{"d_model": 256, "n_head": 4, "d_mlp": 1024, "activation": "tanh_gelu", "tie_embeddings": false, "init": "normal", "init_std_up": 0.0459, "optimizer": "muon_hyperball", "beta1": 0.95, "grad_clip": 2.0, "decay_fraction": 1.0, "final_lr_fraction": 0.0, "seq_len": 128}
Each number is 128 + 32 x the weight over its row's rms, rounded and kept within 0 to 255. Layers, rows and columns count from 0. Numbers have three digits each. The size before them is the row's rms in percent of the matrix's.

# up: layer 11 MLP up, 1024x256, rms 0.046, rows 901-911, columns 0-127
# down: layer 11 MLP down (transposed), 1024x256, rms 0.046, rows 901-910, columns 0-127
up901 101:181101154149132165082146166148137159111094113130126097110081111076136107152159154116065120189122113132135090105120140183076087103095191139088119151160114096140120093112122147166054140156165102061179146124146155126102066104113105077087188115084118118157110134206129196075142076139174167226148082121151128054134182159141114120144105123093162126135185117132161145181085157100148131131088
down901 099:090143135108102137145089055076126175109127112170153161146142119206107163093184158113170066096179106095131143164133143086163200127086116168119135124138141132082090115130089136098126120084152173133042113099114157111079118151126156090140104112129164104149064068092139112103072135113130083105134138137154117124103100120167110148168066151126078154076157115188131125119173173142190103112120
up902 102:172169165154166068151195177106133127148126196096175157118147116138110144141123181139157109144161083176198073128151136139143171111079092162141151132109137134110132142123138116146105105108126106164137109195082099137122084141166059136121118112153187160104123128137136136084165073151135121070156120074143121103069163121097121156140164153121108102075169173155123105140112108214171063119112
down902 099:078111068070099124083081156148110122093108052151132096158134191100141139153121117122145142131178151132107188124118142124164126096167152136100101093189083111113172100149167149111127098154145121114131138117147139116180127154124128112120116133150084089140128107133139139094109157118078151152053109185147169145121117121156130111134146121110117138169064107117178110121155138062063169150118
up903 099:088193076156100142166142136116138138095094079175090036190169138110182144087130102101148172130152155140090183121088127142135160145112142125102091137091097144175132142123061111083182124140158162108161211181095104102137097157119160159165153105107082071093140104167133115107171133116110162129100122145157133095092142121089143202111170105108092164181134116066122129115109121155121103096157
down903 098:112096138141113106157153099114152101194141100171099124115109121040153169205108207139134134125100116170125154195134129091170141082150110126155169092119145165096150131062144111130143072092132088108130105140143146125100134116170100185108092134102104125114136089117120161136088155166100118160112084108155086080128114137091086121191094136113118164095134101179102114108165093105172134178117
up904 094:108093120130166115105097151108124193184140134143141155124154079162152183114101149150163143148157111096172148146163141191097149096133121117142101078077075132121083123127126102106128154150157163084123156114094132027195112135141139186144101121126093144132090121111104141079128128090084145054081138125135116081104089187094135135123085098154107104167114082110084139110183136156174146141116
down904 097:110119076124055104121125140134116099147112098118202138117129143134173083142113143141112058115099146148133102130201103107169085177139077132118171100153170155136126120146136113163100088132116098134176093156154175091072164135125145154166181125149175090108163173085099090140080132168128139155116130162176085116099184133154141130114153119086136096099103115134150123172147135152082117111131
up905 098:122147142147135178147233107172098094149078108143091099193062173110085129151152155142046112139090099118118094101115134177133099063181143129133064165089058121131103155132138089131111094132166146128113120145094165079134100113193110086100140129130100136157113186136178104144152123097141091135080163150116159114168115156144133130103123108146137125151116145133141099096169163102077104056113
down905 096:145131097118199127104061133118147166040129102139182093110171083113146183087123149085147144169127126168125145172125108085153138165123120101155189132123141103085113122129158128096126121141112097126142157109126150133084152221131126174172076139104117132139170102107109150157115090111124124112134137106135097152046137095136161149108149160107123084143125118127111133187134057182149172155117
up906 098:103112152079103123120144181069191068106095196163161134139085112161112192102095093157102121114125146122085198149116142129069144107099174114138107164112077075082067185168093160151096123159142093160153144144180133088177108139169165163088110135118109111123079117151156105194116138078150118119089120143180113095103109148157189094107127155142066127062100139135153093149060114120153161151123
down906 104:123109113165147065104117084173197099111109141142132069140196071085109111163150105084152122104130138119141115187131109178148127170170097178117130116139122093185098151160111021101140112096119150118135149133141127154092130121108114132138090075119144119115113053127149137070080137113120115117164083147182133098117193160128098124141112127120170158147111116143163140173149123080172136106074
up907 107:120146174114160152158119141124107108171064126136115118133106118103149140157101205101136093108175053149124106139163143144180132139144124119116114175160157124147126180154161112124095073143134112117139139083102127211080134149161079173101069115134128062181130137169132135114156123083139125114176086135157114111107082152107135122117104155117112128160130234135085170133137142107037063160132
down907 109:160071078078109118130151153095144123120146155132160122127119161153071125098164097128154131150073171141138171134079136148095117104147098137071118073112106115054141135131161168155108139123102170126138109174166097073167177098124188083108173121156105163123138104096076120163152103173098173133114198141109118126144157161107173132135124089089116147119100068143145051142141145179204131105149
up908 102:150157069121164084134140134134080146070122085117122115143163104063075127150176092111126078163117177133122137133167119122081151166124152184149149107148091157187114182120078072121131067138120140153226073158161117139145172121150119164126098133093143159157144127119120188109117149146168108108118108070088072093120106153109139145165171089139135149139168127102118150162143090124066139100126
down908 101:063130137175130112102141075140181122190112151142134172100111113119138093117048167104102166104165100120155136127057126122164168098046111087075143203135175122180149085134114117113111176188099147108039101162144107109149174167099092111082142127129118146077123139162124091145097162149130120150135116190170120128151131132055166141221121184103181136110118131165130125088109165104096115149176
up909 103:109085139108145078107149165153147121105135190147144152070102140123154121100115080134121142146124134099125113122176070121126142066132149095130071106109085119169093160125101152127097112164145132076198205099161131088174160118115088171089134156134070159184123122101109161135093135125114129118125138108102149100116104075140182169138155149073101063108123184150117072165106124180170173051153
down909 098:143182121123077120127136081131091167141112091109119109182153124123076098145148146148135080125142096144145111138131169136145030146113097158140155145145132139055168115103133082164140172054108156166051079102124150157098125159130207089130109094128184102097134104173112089140157140135111086124097144120116081152141125141143076116081097080130147192168125125107130224092121114107112072227076
up910 100:115128106122099101177165116144123142124087147162093090109138121083103131144075088130135154102135108128151136178102076125195113146143119129150099129143106147094069180154144154216098145169195126074130112097151102095143115090118173143169140121151076137114173140148068066185149074122087094129136161089166186127094138160139171122047095123137122109108167056143121142136126140143128146082113
down910 100:107161131175093157106142149128097101084177142150116090129113138150133092106162071123097207059092144119082109113076112166080186100124133080098157113102133107120047171096121113124172140121152132142141197181128201147155053141137131139129106125115120180125067151135148136122133128102201157121119143110063185133108079092103082077193197125152137116142100130145095085152117080162123114173190
up911 094:074176200137121207122130087125179134159220185122085134133100136174116189183116173137125112137160105126138109093087096110123115135120101122145133157118096122126065100141063104113131099084122126104140155216069139153084160108106092170095146120101092094117079105114155123136094141133112149141118105083152073127101178065169155183086103082113139117119170156123127150125169154155098163132099